config.toml
n_head = 9
head_dim = 64
parallel_block = false
lr = 0.00119
dataset = "wikipedia_en"
Each number is 500 + 40 x the weight over its row's rms, rounded and kept within 0 to 999. Layers, rows and columns count from 0. Numbers have three digits each. The size before them is the row's rms in percent of the matrix's.

# layer 11 MLP up, 2304x576, rms 0.052, rows 1480-1528, columns 144-287
096:501572548488511449495519514553501502520512514525530489504417520445516490517552487533484526486572517492521491505534513473567470523498544434408466524555469470489583526506450491511570517560524448520502456498498519479502521574475491478513394459466451455534564462491500526567527528562547543481489506468451561558515488519479509550543495569534540461501491504412471499486509437498500452567514477545514531524396507488486497527520511493465527
102:525518490460600511510484457567523439493523472434449495521503602463405450451457509548509539512457465577510483550507447519472501584574486430503489491487489527432501525543473538459544518483411483491492458508494483577479512584442425495556476557426560445496472437473529510477442526536508463496497462502510486594529572440476502466496533518477490560544503515494501488447476585470476447493531491570526489545506447525475474508456518523485552
101:501548519446489520501544480430570466503526465480470511424510512580388547524509440534535513538456474497520565552445484541540525501498546499454500567505500436492443447489494493512512506569506469494457535481617441523551483489488462459463513498524516507512451573623566501468320465476511462562555561518503511513552558460491438479511437565537470513466515528590566513435542460444547510409505452460481496475431482487449533556489406478511512
100:525531487564573522556523522535539464474470499509505517503518522458438478496554542449519501538596508480507516530518504559509518486455529451439509495487473482474526528539545513524572482519447559470464476475526453516490545548468560501586485401518457477503528485566558526416478502493515535495425518464476462484470465466594535519540515572521458525462512468475512558453514516514477510445494498470499543449480501532525446426496548455486525
100:493531511488524502577571512528622504413434504535500549526455526526487485621500499506529490521471402506528463554497526422496516483533473543451510512496506543515481466493446529498541512505425486486490458463523479589436541525500517462572437413473498452527455498463457518434532466497434473534497467421456493466462460549450591474531511515528480588529510532495574544427526504554495487491511516498531552424487550541505590532494473505532548
107:579546511567545633465553514499461428469571564551597496492517478560557549468487504506543492516577472466533522492500536495476470483496502465483468515480488556549466531480510564493553516539490478511513443459500495546512444397537439550512472513500492507517497527515554519477441589456496508451494498522469481527506528427509531479501522540526471523478475496525543495501524525499576536465510473485543482468375511515547529507496469467446497
105:460526540546481533535498518484558582474542481446538480608523534617466438451552587508463497508552487540469535512549501406461504504512518521479474535513497455512532594505489512571531476473507413543523476510532506528465444452446544511492502462448491510478471460520551530487450455541563480535477387500488513594520493500450521464423516472455422569487460472537510510453545534499512484468475518516495492519498466500525479506458487566573561
108:514465427495451564519505487440462392506472579510476469444460502533529431495430517524465525504477536518488560555441517573531472502501492523497507481489468490516548540467425538462516541451472524418471498463534518577558493570496486470481452477536479486503504497516566572573476493535522468502448429519512513497497434570463517465494556535566469474521498472555458532502535408485563490569543501437506480540497495490494527488423500454594513
102:538558496523490571542501490502546501519456533521507499540517532468442485522488496560441379532486516486540489441463456539469540507491484449536436491462494508477488525535526502533551505520511448409517521470471491478529492478521491490553488511534469542495525599519505448405451519525512476462541450498533518440443494483581526537470428477471413467484575536480551592532511504436486521500524504495496500516535691458503514502499510505471507
109:529492449479542479506555476438523456460499498512472405458360470520491404481518494544419491524482517500540519542488500444515498485547516539494458498497537490470482411514478500499528527490517504454507534459526480460413456458570447497512507420484460478511479444517539518522572481494568502510460452555502433555490471514485534540490509524463426461492493504475567526467592501482567519491486576586443493497524511536490467444496524438503528
087:569539499448520527485556434556496533453473481436420470476434440551537614578514512489482485484481518511565553532488517498537533476517497467447540519443530452466551501529496522523489531523550541441507504536463479508476492558537561538568444559511527549540440544427585497493544488538513468519491503445448490478458522512492501488588491504510392517606495462453464514587479458431504547508491440456493523505442511550436550534536494513571557
101:475586527531500566558482472579467431481464529467547532522575530501588496429515506518511398490503520468470498490479461501464517519498520544474484495481511514504548513466572525382502442513494528470508459528488491511511530528474461516556483576489433490484519559527517430512476474584458525487436500483532500518502487548569490437574470456511502530504534506459491479400474460489453459480484518487459509471548483540489457474483472520554479
107:522484422454525514461501484536518511474463474551471470484496512450450482540540530536495536583510498438549524541529482499511537504476486415497399455478525544466549483527491446486545514531504554495574498467558498558484528522492475501549558504503434542456533464528524519476491480524424512495457537453481486508512550473549566416609513466555473527479460539411494469434507482405490502542507501559474460522583486448454516473525520488555434
093:469453548529493497556548468562498513471586512509489475468487411417472473440536458507518526476564410553557539516575431495519485470451522571500567502495546508496535472548520589520549507482517518481438406533453481502528457481453462460575430493511463547509578584423537453443487508570629433526517465455518465531476517496471549598561486527509450608505449467509500511556491431511587500494536475396518521564473481515433526489490495502539427
089:492502413434524542515517493469553495548498551479430532501524498457510448469483483515514512535524414548483551482454403501463448510425560527502535478464497532472525515471440489512502488466482479522589568505502482496587522537470533499531458462498463435508459524550527455472478490497550517524507506427465444454525514439487536375504515518458524450462441530517498530506500526528503365477536534516581530562520522553472554490425429434504438
094:439568531455529536575539473606575494492573452468461506468474552504484443441483487517523565484496513507454524518530486518437504436478478487504439533411478490495440478555542467424542485515590471446430491490514425492517533501502442477531528481448497503497512426466524518441491494493453528445517507524496482502461547492548477534541499508443490420463568405559500513459451556508518474424582489492523527491507465468569503543456511450477537
097:436469466447504490509495478475494416518499456511539486510454556502460488528477536487541457598534555507518432537475575583539456482448478507506581502496489455512537504480544566541516512527578539460464543441473507479515555564539474484429486521542453497461503496463478497474521489457489505472458513483493544506508493502512441456497472509546476523582481550592416505527550488540493496528513472451451554559439525473519504504473499379607520
101:442524536491550508522492437487534469493552477440511493537541502478491504479513543542493457541485523502453514491537453472456526506443572531476449498532564505443493481544542505568487525470501530483496478528488437521518417446447482496605502549465463553509540436435462490507452524464527512510496470480534486557477470521524520500531462545521438530448592516460535508508507505490625481514542494569474563527524469465447498492484515451527443
109:451484420597563498421444511565494519519478487462521438528494498477484430590526534539558538518449462572518508494554513548518519590443516454520459540527446509447518491521505483535472554549501498514476538436524477500533513478413475429492460444513449524497530511454591493446478499529478494503514457460481462466460542513551467456511483487577482461469514433514466448521447466535553509460397574573553520513528522515462541534522465432621468
101:413517405520488491512526428506527501440632541470466476506509531513568533497460450477505486483510570482542420501514406441401495514502453518471494528490509466510443495564431501451474551515459536565509495494490557434441521518542502472536488469569458472507502511472603536525475488530565513513501463521414465537430521538479498546529426533511489465542567509515527501530512493484533491470519413582513485555436513517500520518493455525494535
101:507483486528528517514501483471463569432531496469510503512484476519509399466501495518491488505557564516460573522525553543525507468476494504459464557501549454437531496516454586569489554493468504497578505474455487493511477507474512538485566467469427507481500564507489502479484474496533559510508480455505444447521573482502543469496538477529476531493551609454521467486461470473539498509479489547409431482469460467469483513461488475528499
101:482542462560508560489490511512554496466494578507499489541503537475519503494475533515462487522522478506550478471543466445456507540566433544503549517502500456471447532499528471477495459499548566453537503463526562523495543586493453471477499497528496438488437467500501524506494541475452574423597472471435537499403541504517471542441450474538513499520578533522460571456481503509467476507526451561515509498485555539483472429457504555525526
097:537465532585501494462570402504547431460486530517530507503555550472445419443448530474451476499494604509510435544507476492572481442517504501511494518454482533461558532450466506532523399461457480482474528483509502534455509498507505571527563540518522456524543494501499579490522503506572510462570527551520459511531483508526525485564461495447524496475577435480542474537490576529516426406540457457480522421562558512469511528560543537578503
097:466529526522512508588504439465574492473546547494518434470511509537489487468507492479480585515473465543531484552443543541445465468434553543465442485424529456529488498477419535521512526481537479509464442507526480549599502570521481479555465472473546491522491533473553481484491566536543481482490483522503520485464451491509536508443480507486522508449502446506456519500466443526496537453393571483487519511487540565474534531554527559478513
117:505519535515584510581532515537500475526450591487505530530505483547536521486492550521500467467462567514464599518531433422508485561513464484493488519553532475466500484470518517525465482529473557517498510535503544498473447474454496483559496500543434508495545516509524406465442524516491425494491456553529520576507454496539470517454497487475476476489565565542459486510489500503483537561449446609453572452473503525478465478498489572552423
075:485494507490529482489511485473507514460575523451478491493536482551499510459546501516509497553457501487550531499515476533446499419519456537468547494514469378480566513511465484473458531469493524477466506513531535528515492548488512471534486490498488469563578428479543485493519527384442466518373525472514587516519515565426543435502482462505471520458577456465424501456520530467547501446554475541497413493470492498520599509461513488512456
097:580464519515527477573504512476477552541451512524536518454469544533483458486451516525509460514521532504532518550566516486572494536489570514447473534527472481445420513495461509462446441533484438455542512461543473536540467518557539487511507518461437480556406519493521460454508550445543470527479470474478436514503451483483524451490402506528504449440539507512495461517532450546494434450472530469530554447531471544523458489504534511565483
102:515524508439532504466474444529462584441547533469531481542410504524564507485505466549527446488539485584540500562536479425494532514475480511540440463536451511502506563527503421511525510519455497504532443482463559468542524525473518512518530541508482529489441522487541483508481447530468540515481464521484531614477595572526468454506453485481566464566455482517524489512446396518435429465538503477441523517542525544518523526478501354497466
090:536555479482494566489519503464489491455528506534544441534516498477458500471472475476481504516508496491415486532551401504461593466531513516530438545479493537500551563477506460501485521456520476465503501561518437456483496546513452460506496481504502499480493478482513564531545468460477552548470478489503515518447449500572456568501480494528445535550515453430561469500494532556521487521430523527444498497506528568489470407468552504636548
104:505519450517536544516519455445558498466523492481527470479532554571491440416492514562540498476463545565536505484491451533471513488502611451551471613507544416458514446511445547516500562547490489464510500494474490492505483450421474543539542430566410475475517538505509456403494531485504499457509521478490519541516478511533489437542512485445477493583534482466552496566542564513466531407460460453463517496507465498536513516441488506485463
101:487529458477471515502525508546613480426494493504543489421464559442486542435489532495469545493518424493465493493490534476526443487479550498516505507552572512441495554482436470472522452545514548467548470440520502510543536582456474479545515510469482508544480486550527459505497523479557491491454471465454535527514475552462399505482537446594545529489498429527456499515529566472536469506498492503504515456470513546537465538493514530490513
106:492540496538528533508446533524546496454483492530523501483452516522490410513506455530486508502513537504571586480428473526449469482518485448494441496534596519441553464472506530489564518404510492512483521504464478503568553496490522477463546481489413507528526499523471581455488463482504556514504442468503436475466552549489506518556489581553460485496533519482475499487523427493520492389560503536521469433521480573519555528453513480549483
091:490567487569500523502514494533483468519494524569574513443501483477523463555491531544515508450569520471465480543439501541477516487538459510446511545578547565495523485547506486471547491472492544538477475507532518576500532530394504537479484544525471505425556538490527419503488482562504517533564490437532496596523439446459545490548539527535462479526537514507465479556475507509560537438472460530519427519487557539502451434536474405533475
103:531481475496491575474476495467513511480441497502505505522525512606510453520564589544508454448459473481541466495545458538506476519490556555505472523510471470494477542535477507475529490497556532443520512435536530497514487450408511418437527515527518526526501575415536488493491510578484493465494476469512437520532581430488505527518513462508486538527471544547535623552493479452534417535448462519520498519447497522509464439484543498544479
106:505494512499494479459495524525544445499525476533479540479475540513486407472491540527531508541418515528529609542505555558477457459481498524500470563452496493514550472504502409484595452540468508545476490487476500591428515499530526525511504541486520531489601457453465475475410443527494495510551477477546421480483563478521467496501591506504473498537593524470479476519545516520507548448409521525505508531440469515457455558434462516507512
096:517485423428596543534471490462475483522528454525464425493473518470518521537467531457491449511492516518491567513502431440497489480423531530478482561550498568466557477458449473492504466485469497563524548535509464519551564507468486552495508420535472539457481481452507502457486404500461541510526479536480459521517511505551445536496495472557428494531518541441588540428475458498473489419485526456486491445481537464462451542437449466492480
107:447495477539523586423498525468538440502479497560518575498491558496535499473433537502497536575452524472508513528513490512495423496555539534554487533545574481478502554548492471544553503461452440420584425456447532516489434473512495524534468481530473445518504469416513517538462486489477481453476451477437525528519510495445487502517488435532484562491479559508531499539532516499470512522513545517502422521499530488538523466484486539556567
096:463510511570474492500496507620500476446502591509488505424442554518518500480519500511451513465491529493417486516526497585468561564526527498430485521443437464464540489561512538570450523496535564392550405526451440479493538541497541498469496473463484437503491585398493496563471486497484589447483568568523455483478506537479518518552442506420498609538438543530459506482450502511474442406568505461440474482502491525508451505554550506464500
097:522505468424557565521479467517512445459477481477509506544499543484523475438450524503495484537506506510517562527520487489503510517533539519496546512491546541471503501504381479510510498536548537523498505476521452517493521533497512460523465525445481568500484449445459515521472485500531430518496480507462525510517465485520462575500545480499550532506515522505507580503537454505461449497427498521542543432492540480497464561504534495412500
101:492441539546519483517535482496535556449636445497502539490524470502547431531526579494519606556500493482477515551515407486489470497483531499473446541474507495450432510507472576578514441525533453487500479463471503446528517513488508489545433589572547515527502474543538385426455525569539468523586502483568507500506443483600447471587510476435491480543441420590511500426449527493573526504525442508485434537544443524508508613436538526481499
096:454464466477456516481534475453580419464484520546534483501499562556490451475449493557484485523483524468515485501522517478452514517468508519518507542482465445487455521480451510482504500492461471512523475423541503544586542471556425486563554502546515543464531479565575527507519460497526459521463510501419510489524542409479566413514569512456504485465437462487469532486587411446488532492582468499530488494506464467449437477448481493503472
100:520539502576597480535518449501613433474432480563481509465530460556540462490494539526459464542443496499483521500536452520485542539443538531510440568466500493488576518505449501424452516500526491461538570559504564567516503473428432476463541420570420574556494479513470476451506519474452468503502494427428517559473542570568481421513476475529531522494575496486467563480580546511504479467562524492513508426487476527546522522456501461531499
098:533583482520500548504524498532505507455455546571508506555460462480487528477512547455465476522527505531466463489508462477421553485524504466474549478508506502513545466510470574455510515457603468525415503515616474425470525522513529532521437444426492554565552522477530437491496465537479497499471529490498443507455531452552504531562437531498457585511466492478463523403525559501467463479507548517455542482564490475481526529519482507450485
100:451503477524500559562514501527531498458530478507538482486463471498562520477573492482490483498485557578443504537463459522546468467457465554502490445477511436424489477463457513474462406483422518525541488504449543551546525526419527450539513528487486513506449467504486433447523518497570511485523448550530502474479539493428514521495520498460375462485538492474529479463511443446416473471549463421571513499493535513552505478509493438505514
107:480551524538490588496544442479491490489510452450494426509426494527549495495473537450569473523505525524474461583453445496504517541505565577555438529585437444443535495542480427552499413521510506444543520469563525491389491519541490524511444544523551426520500557488595492501483519515444430504479472550557522562533498551585505451481570579538454491496517542502507528502507528501438495508496557490454478537514566472484439547470495425462455
093:471537498559480430529563495568486502438497494506540422503528475447508472494473505575509510490508497491468500476479485503404452544555516416495502483553472549478510517505488464554479501556584542487453434466480434448513527525572424525559478531491516488555436490496510522450481486491509488513479433488518543509510557487574482488532569558467493563535532495538427494510500498475594465507540471495486507536535520592466501483435469474490459
097:486530526422564508480449519481519484451494491514579499531538466486448493524513500559459494528439518479505562485562531588459473569528561561448530518473445570485584479558526449540515483499450491459491504543534531549545407515472504462542500509575482516498580519482524484512489567481484514427547517459441515514490459473440459470473473513536488537610549521516478530514554520455452519491562544486486530577455560500462488462522480558572507
099:528477491541494589516530510444553450437486497527470552462519470495485442538521518494487596518443538514530518530560489546490568465435454456476488496560549463518485459529452499512487464530450495532554574472459498493513518531539426501530507506494481445506481448473564513484529505439495490539438454482506450488484474495520521462577453494444485513512529505505527470465539578491474517436518480534456565520532531460443448431527486437506454
097:554486487486535476484481488511480385464508502587544530450487541494514427495428552545562492541559471469537489505489535524517507508522512499479575520504509498454531595463461516444526473469518515480476461462558413480553533496502382559547448513462395527544492532512548556526485448522567535460477441554497462513516544516541383504530547553520480532499512507553479451472522470479530505471465523505487555502435569551562491482482518526488495
# layer 11 MLP down (transposed), 2304x576, rms 0.0426, rows 1480-1527, columns 144-287
098:513499547497457620452493487425483496512531458584509497415481472442541494506511549445554522491529464538486554560563525517474499526483553554476455472483496459496491529438483467474566483486531500542491441644449502488490517483503569431563549492547438479519517488526601507577533509426491492455544485448488547465552501507467540427536467476527429576436437487472483542485552487458501520468504512606574489526572494503519503415526526561467558
102:500482440452543522505506444547502489533549504503488461527555485500485535524555490455504459446561521485505483481503487414527538483515483481511521489494524504509481481522476425487465573498559516494513485465521510508537482562470493529457480541517510520498548508509453566504580532545472501514496527503521431461527539519453513439416473508529495530476488533465425576469466538509545511446541553491481479523521451407496477534465534500413513
103:497634549478519530479474461545496469576469519523470530563490467507479551481559418532480514475580442466527503475486542475476430539466452479528503519514492563502489502518497460437511451507630504601503486483509532548479533524493511542510485528450494499430433478529535529446484546509531478586470452438474489479517500535501513492472492551503465505518503453509585505540503449545515469512516504488483509519525516521371511544483462565487530
101:547466427489497493463481509508506504494490533510451572485520522530430542581488422468479526568493470554526511444559538488507476531569519494518529470554543510516545512595470498397522567487489535521448518553443514487466496461567491485488468554542484464469468518462504410477497605598430424500492551504524556466449542518492511527429525416470522490487537371473500560522461507523595517521485445528482472442515451528465493465448480547469537
102:490416398492474531480558479468470495523517520525518525508502498548411426491523474506515477448488497571538470508483505585531546442444505482537528502460501501522507540435535466607485502510452496514399479572496502560532517487427416432550511550457495483524515557504444522474423458513516485540532478527500496476523538541471488472504476450468430525474496438470526526529440463519490566499523490486465481495450489506517508501429567565492500
106:533490522528421509489484516505447483498462445503401460489545580501566528498542385502503520583540558535395418480460498515487547531513513466499567469496482430487492535547497464554499541474532525510581573477559457583516491522486537504486494512546501504528477529432480476496516532515444484500467591470436538449441522431429491531489508447514539438456500488494499485394477451421525517543515411570479546499500494424448497548539525435502458
106:498467489469462510495517484470508487548475504465538525517481523499475454435517502450473508544527484539523475511475442471507534507417507482554526440446472529560543542501500486508518519502472572455465512557496501489540502554501469504391512537481524398514478499517484510526549440401554519475486575474538485618496518501536465492515534430544532515476396472505461436513478511529503527495483515569531495536450527528468481413426513510541459
109:497465488471522495534590506470509486464505529498442526458516458445530520522418481522482551481491486551580524488460499516510481541505442434485536521428572505587514490496496542511449479468516482570484575512528515492460528537473492506496533513493494465536488498490458471510521537463492474542466482559508490518506544484511458471545517443452482540463523527509526487502534443571478541541551485502478489521472518496532452460452500463472562
096:463485386495505431484446509456532496519520538500479514505458514449470449527503482455496479524526423516472461468479557540478486483495477513443478538495509513613486482465488489524465454513558420493485546538451471595494444483518455473523551529442513503472523437492430459478460439469508476611451517446534507543498514480534522519535539523550545536545504466523479528531505487549538482462519475495507550539484460488518434585480443498507564
107:499402560516515563493474514507450408484455518468518534477525449489518564493450480509463507453565524457584478515544448495527492543550495490500470495502501511479513504529516568492434560505480526559429551472515438478522521548547508549465500604495517511472481470500483493478529543556450479544508445448569514540510469494443551504505476549522506476570433438502521485520563564474463561467549515607565503529500459558480464476468548510536498
080:595506546475589505480543483478473448442497551486519533482456480481457490410464542544447499524526517440461465491478496469525485501553535522418488456494528473465486514521512512549466521568476529485476506550518457511470501440532513443495486493440478499530518530473522473510434529482532540479431542443502470488391424520425483483496545445520546500498519434462445525513500495463551470520502483473444536499519514538525515477531487467476519
100:495541536573474510474451493465516495492473462485483501513510534454537497505491466551498461504470485482469545409392508483473457509567439512421503537517497483459498481497522512457508489491500470518395448481519481483450510454543488479512434514442509506534407502477506466565494522547560458509482473497506559506509502436476386504488504487523511441507548525500473524518521452519447460569473490571513519504549488535422543476589517546538612
110:450447534489531587503543527515525464463522471563461422510527403493483518597442528481480449534449536589447494481524498448514564520502463491500553527491504455454513531520560499401560477483503544512522469476551474440462441508518502510541475537498489463496554529498559478512446531517423469593467548530472541469525516546514585500523516470483498469528524527506489496523470481537568569517471477543440489520559494499466446460553481497517550
092:505531506428431480445526523480487560581527474601480492390553478548541473572492465547452488519505414503533554534570501470557448498526534524506460585461520514517446441476468484606504479444527507493492538470465523513481557501459436497473447535440490524424524553423435483459501427512550490503550467456506487509474549476446507549468497417544396570531505405468471519549499532516525565504501474529546466462540555485503521468539565477548443
093:524518476603478481570515514529457497499510517486517463561500492526563475554479563550524440463530443467531527561497444478489548461406462465519498393444580488582532543584479485522436500502510449479475513443507453443498514497426510528583576504516469496460499504497450500521411518478385561481506532473501498526470501491550530494485554506536473557498507557472574519572534492474474426496546498463473487474509510566568513448506518469509527
095:584422512467553507447477512420484465501499511579483435533468498492518521510490494489542407520519457523492545498462504503560457488575488497521574511551554471473527551500408485454429533473497507557568524495493534554513471481535506559538441526554514461427515483509542507533497436566485403523479457490500542554564423503514471485480503461549504591495420494499516525491538470396445537520487510522469497506456545519389492485486537544498591
096:533535539467465532445572534511443497537532518528506452489468462553513544487493490500396473526504535492554529510566495519514502502538551514490496571480540505516582502515540477414509491514488368492502492504449510564582520531507443549498492431480493429545532438548498495488479518532500459489557528465520592473543454455529461478549513579537471447523500517533460473498482511520498480510469481463506524530517522427506539471471479407498490
102:440479485504499486518585509517561474523498533499484512510527477459587477539487464478475543495513555559511556491498470462541500522462502533513464445578502499543506485511485484481420491504438447558480559521497503478531465569501525472537526524536507552596481472592464451421449586464434528474500465530490461501466513527520463488552535439515482512516570434518531535469519588531520426474476554511496554531467471485502537522460530523539487
111:474512490503524444456469505510587585489500471516522608490493507518469476491516498450442456507483461453497477465487485537489520534564536526465541512500528517517578487474522536598486487509507467510506502525539545474456511453427497453481504507527505518545521475539500438439459476523506492496505502457571459493485381533526498510587491565476545468540528524534507427467488486516532527522519518562431538449483478523517510530439481477451539
099:515514466510582487539455529498464509506505475484533487463469476488499468513474441573517522535458506448445477463474510568556463448461511446474463499500517516510542567466518527573452464533535468459482506481456481482513489463461483579450482418508479525511543507527417450513422488512540503484560515489497464461598499450413524506516477591437521446525500489531455531594450571481488486478502511509552515495488537542482570523518478444558461
098:463559542481537571510550448554513512525510496504424588440468446506510493538537546490505457505438478473573518485476481495511472426509486494493485513544474528537554493498508467527446545474440455522425529531495518496444536558493512497556510502556500554477547424518464583564587500508459483451484554538480513518520535538519452445487442491477466554484501458510471507544519544472493487535564527491505545504477520559503493555531521540464518
103:516556473465479513507529487416537503495530498462488470460444576487562496503503494486454480458486478577464495518480487534500557486479483551541454525516383552526539515496470525463557559445545498584544593482517543506504490555465459522438544554619518510529527500500564529509550559569500481515548479469446562502485514519468533524497495516477451475487574474530596600533387527478504480516471543472480559560513437481517490537525525511584482
101:540454502481393501536527484512415594512511468489510499497504529535492452486492527495530443521518544529551469510498464503586502435496475525574493496554496505480533478475557432529456554536449443558577470488471499524508512527516437495452520552433499535516514476474462482466527535452521525533514547463482471501503464476508494525547430541471572583483417453504586485500471513532465475485442556487528445534531489568511438524563568466472479
101:502468557503462460517513481586420469540465613532525487502502489373496496445484517518461456472430473516435556544445479515509533441535516460534526520547544552479552444530549547496418561534540482451480541477473556537492416527554488453535553516446500480448469473534508508429497546461446442521523419486466496536459497472504521565552569496477509457468575496512447625524495510488586463461506550451512489448481548524479543573565497500502465
110:499495578549565530566521526444506475465528529526444522528494503560585516483486556493474494516469440573449473512543453484492477529480393416496466528485485499545468463487510511481424502476532448475470463557472528479441488541545469461430541426535453500514513529505492533453463498491477509535479468485528500493553474492467434554438485451457514510478559468508531526497399508545525491535511535527578468498472504478506492478606531485503464
081:510483469522529521523455556474458546528444499517491462528476471547518526458516539539510523495527522434501507481527504519469476480515515531479538437468479446480454566485518492489482520494408538590487529508499465514503507475516496476498493496471450543505533513496492437518522509480490530485497494484510483510494452466491501498494534514464494465460481514438489525490518429485491478522519534532464511549573470469482422427534513508513489
095:446499434537453541507537469495513432508430458475543429454482423450491468507601532518507538495449455460559504468458556488443497532448541457508469514506543466429422470547433461499540523478519433530512507468531481491586525526509471519502465505518539525512490476469522514514504503485533532472541443502448477587508506561530518534496552494474583495499475472414484543478542517472463507575453576546484550507505541446444460544526490432419551
100:571459603477454429516466497561505518463486474537546488474464487558537486505597516451503486581549507490446473554454462464546517455533520459446524472539448496535597565498501556526510542484502483500474472489492554519496492511508459561516456440522457584412521496435476461494546473512484497519502507455507533502464530476529487475568448477515479464552468548514484518482519510483503543546561559455513507511532487587513499542568533509528503
082:478498487491364543514445498468491543478386528604426533497543564552579508489528434468471542585469527481471498441508476487481519482471438475478495489491533527474465523480508493493549508529566517529503559487535478491544510462505480482478592499518514420465452549483522544535514502574473495460507458479484450478541554474552507554530536491499508397447524475502504521579450478536415495549456497468489476473478521486505423506530547521517602
105:506464511540557568480376501477557463484470487453489617460491479475474428488514481560522470479478471497490483518461439524475465461629462534560556568519502471510495523439511474505468489495467492554472516571489406485542439429510485499579506499587523416571465461509472434508479501503491482393517488522459390554445466474548581521519515559567500532478551559486469537497531512503468514491450520522509513484572433531441484502493497466530541
103:453409458469497455485508432578629507450429465531493500479475470456458478507480421494573559524510466516537457507548553491486458527483475546521541473516500570508562517486483562480507510564485485502514537472486498528508492500536475406521507595457539534580522501565436529476501532503480469498513554517519458469519544493438468522449550482547471530478423486526513548459475511504520526533463433468499489507469496531452456470530480555514501
108:526499520514406559512519498519497524494419416406533530500521517465494486493490499494501601483556492457461560515482531478509484497505416477499488495515548460509495482458532508559428583474505562483499483534490420609546474513472501525496485469498549471498517432479532549453487490514493507491529513585501476484479500481543487524515498496490517455532542514487456491502444502470455474542556538464553493529470528439528526503470511479473544
087:492478509531467446540503425454505437518467472443533531506526542483544476490468459558476519510536500445512520547501443467542511513550521473490566479479407483579519488529620548568482534488488495566535535487463506509482465450555535487455468512494500529408519555588538493385569465524483586451529493514539498549505477481480493447510507551480477502465503462541511458548482524520516487513483525491483463507534499463436431507511445507548523
107:479419489496507495469508487504523571533490548499426510480527495467564468592537503511516485494465494566468504460492504628511439539524453442471581544507517514464531530568505422462516521500511466524482455542421469496460500492532518479463484492509494562554570516445460468548547525537538534492500439549560487435483547481496557528453525528486370554532541545513521559524449563554526513529485515465572507563543534578517584542490553526527502
107:530557510496560543496521459480508475527525523433454489478483500523469489471513487399499509515400531505537458474495530520486522491526535481479482522544482483439503572489461474515486487525520576468547456506494470456482446491575490490549440500450502493500491460476555539516546512542537513517508422516550547524522467466532427535560492448451431465498527526515509479554510540487529486381438502505484446553474501466540523480515513561498509
094:490476463503502489490476536485578475441485490438468466466481411502450480515477547471494517475489415554510467465532443494502458482524479553505536497493464458486464522452562520554532450484483478388476604515533503482570494506508522577597433390532504512520492478533485512478478458546536417508499474523457497532502471448505448573488478507495507497474529537563514550537528558494556582503468523494532535536479524478416483459517539482472527
108:500466450459519478456496524561438534459445503577519485581516458492479445539451513513541507402526416501420487521477519463459498546456535425472479462427455488461576527439432492553463525524532548474553518569525443533465467492546560527500503494467484401469468496505475504496453468555548503485547514524481456489451483522525520478505509484540484559508421539466562512475514526469487560520555482507543533461530540485553455514447564550486574
095:473599490515449524433512524555435489548478526577491518470551507507524449441511516438533496530483542515492513478503498413504487494503478483510478456486506515520463515458453502503427500506508544505478457552583481481513472487499529526511514488563501531415500470571537541540462539509442508546537503526456532425413520478535574469457526566512437488464473471475504533550535492534531468535452470547507457611455463463434543465469519539514430
097:548453512509513537494479532451520500468440470482486517528530427445567565474527548502556536518543499487440522476508513533470513517467455515525499506520495500490534481488503546537514506468461526594549491443519536541466525559441492488526460495558518572570485461403483488546504467505496443573497544503482494517521473431475547546564542466508516463403438454441568476433522533518545505527477517511536488472589517499502502510562496515455519
102:488467533565535480517528394443469444468435447499407490459525503502519572519473470474521507445437492439429541501431540472493501584506491506486461481484524495534572481556547512428525464476509447552463508449496542464550495470536478507582510496524505516559529534468490478608535511557395520527492518483449480510483499525509529466453484523556489486523519520504492429450506518507473560482526456449430480495451501482521555592567500497518574
099:467491507496443567481509499495496457510497414558498510548504485516470528435552566500532485509473426534521487476520532476513513526533530439497486448535501468455503527578489474540497551523517493518551569533509510469487504480542600461479468516480571409489560530519589445602478453465444538574469477557487531515500404480530475509526534468521529375530581445499507485468475483514538507563506477553520502491461466458441546496472547485562475
100:519548471483509485509444514485471469506436487468451516454520482559540445482471487553511490538412469518554412510476498570502580475520507463423531475496436527509502546471498436429451493447478452432492534505475468496496548424494549439494515475536558518501513539588452502504536532525522545489487520504537433524524429522532520416535542479447513439456573470476531524516525518496565438536506506495499508381500502555504519457429524530515544
100:433469493514503492421464536493546489519538465489518504474532460475539496448543445466457508488476466538475452528493511507518399543489435519537527577597499520530478466502502476498498506414537556559518500467595484430476462554548474533485515401440537553491514519426547516504484559522442433558544390458434499539552497503508448511429510555500511530510488445478493482440519527468556484520484551565471522491462456472513549496442507475510442
101:547486482450580485499578488437462483515460489478480516498541538503497491422543508515498528414515527564468445579413512543472515498550525487482458510526458507575496515414491430500448474433535486534557443534500530486491475534480505509502545475525498473489520455501465466475497492457585509436482474547491531478487495478473490488511503469490433445488481485487569494477519479462504519512453483499504477521488428489484561444491518472476523
111:494490541535521515524463499468512462463494500510478485459509584554455455535544537558526538501531511484553470486525478504508499495444464443515559528558397499497469436449407498561502434533540498558501458466528461479475490469587528510492521485484502500520514476456471495487553494493464510483554513565514534481456523562492464529481477502470505449524490481461565518482503517527517530511420514498440531538463523523527487595491537502539520
085:491497529495486483534469495478481512515456489572516539512562496438516458523492529553447531512533488494451496466502489471401464513509486501561475470541509481405550551481481409500517397510471522545451429542520452544540487567545458556439498487571512495571432523543519517454556467560514466595548495578516457540499519436518488493458521473484537494428506442498521577543468539493423492500537565501529479518498492528502552509508484532517587
097:517413483521492467455487549533504490527508513473518528477445413491526478515443440500494580475509426488457465551489482447501488529435471514461515541463387544512473476528473444474598541541449434447540418530500532561492535420548481538567513523462499450553533504449447468466523514547498469467472478447483518467515457475461505524530419508457520470468512495543549512489547534563568521428563518515512545499429475535558512556458477430545515
100:504457524543510457458541504548443450436557409502476487531462518492482402469510507452509537528511434488488476484497455513502478483542447541498460456471514568491471449464537409494475492502516458533521544455531501514499517462513459503600490534532534509468510463412473527589517383465491519492554513507498387456495522497405571498502485542510492518390480558445538497520488475488497551568577536443486442412483474487526545525515520570490477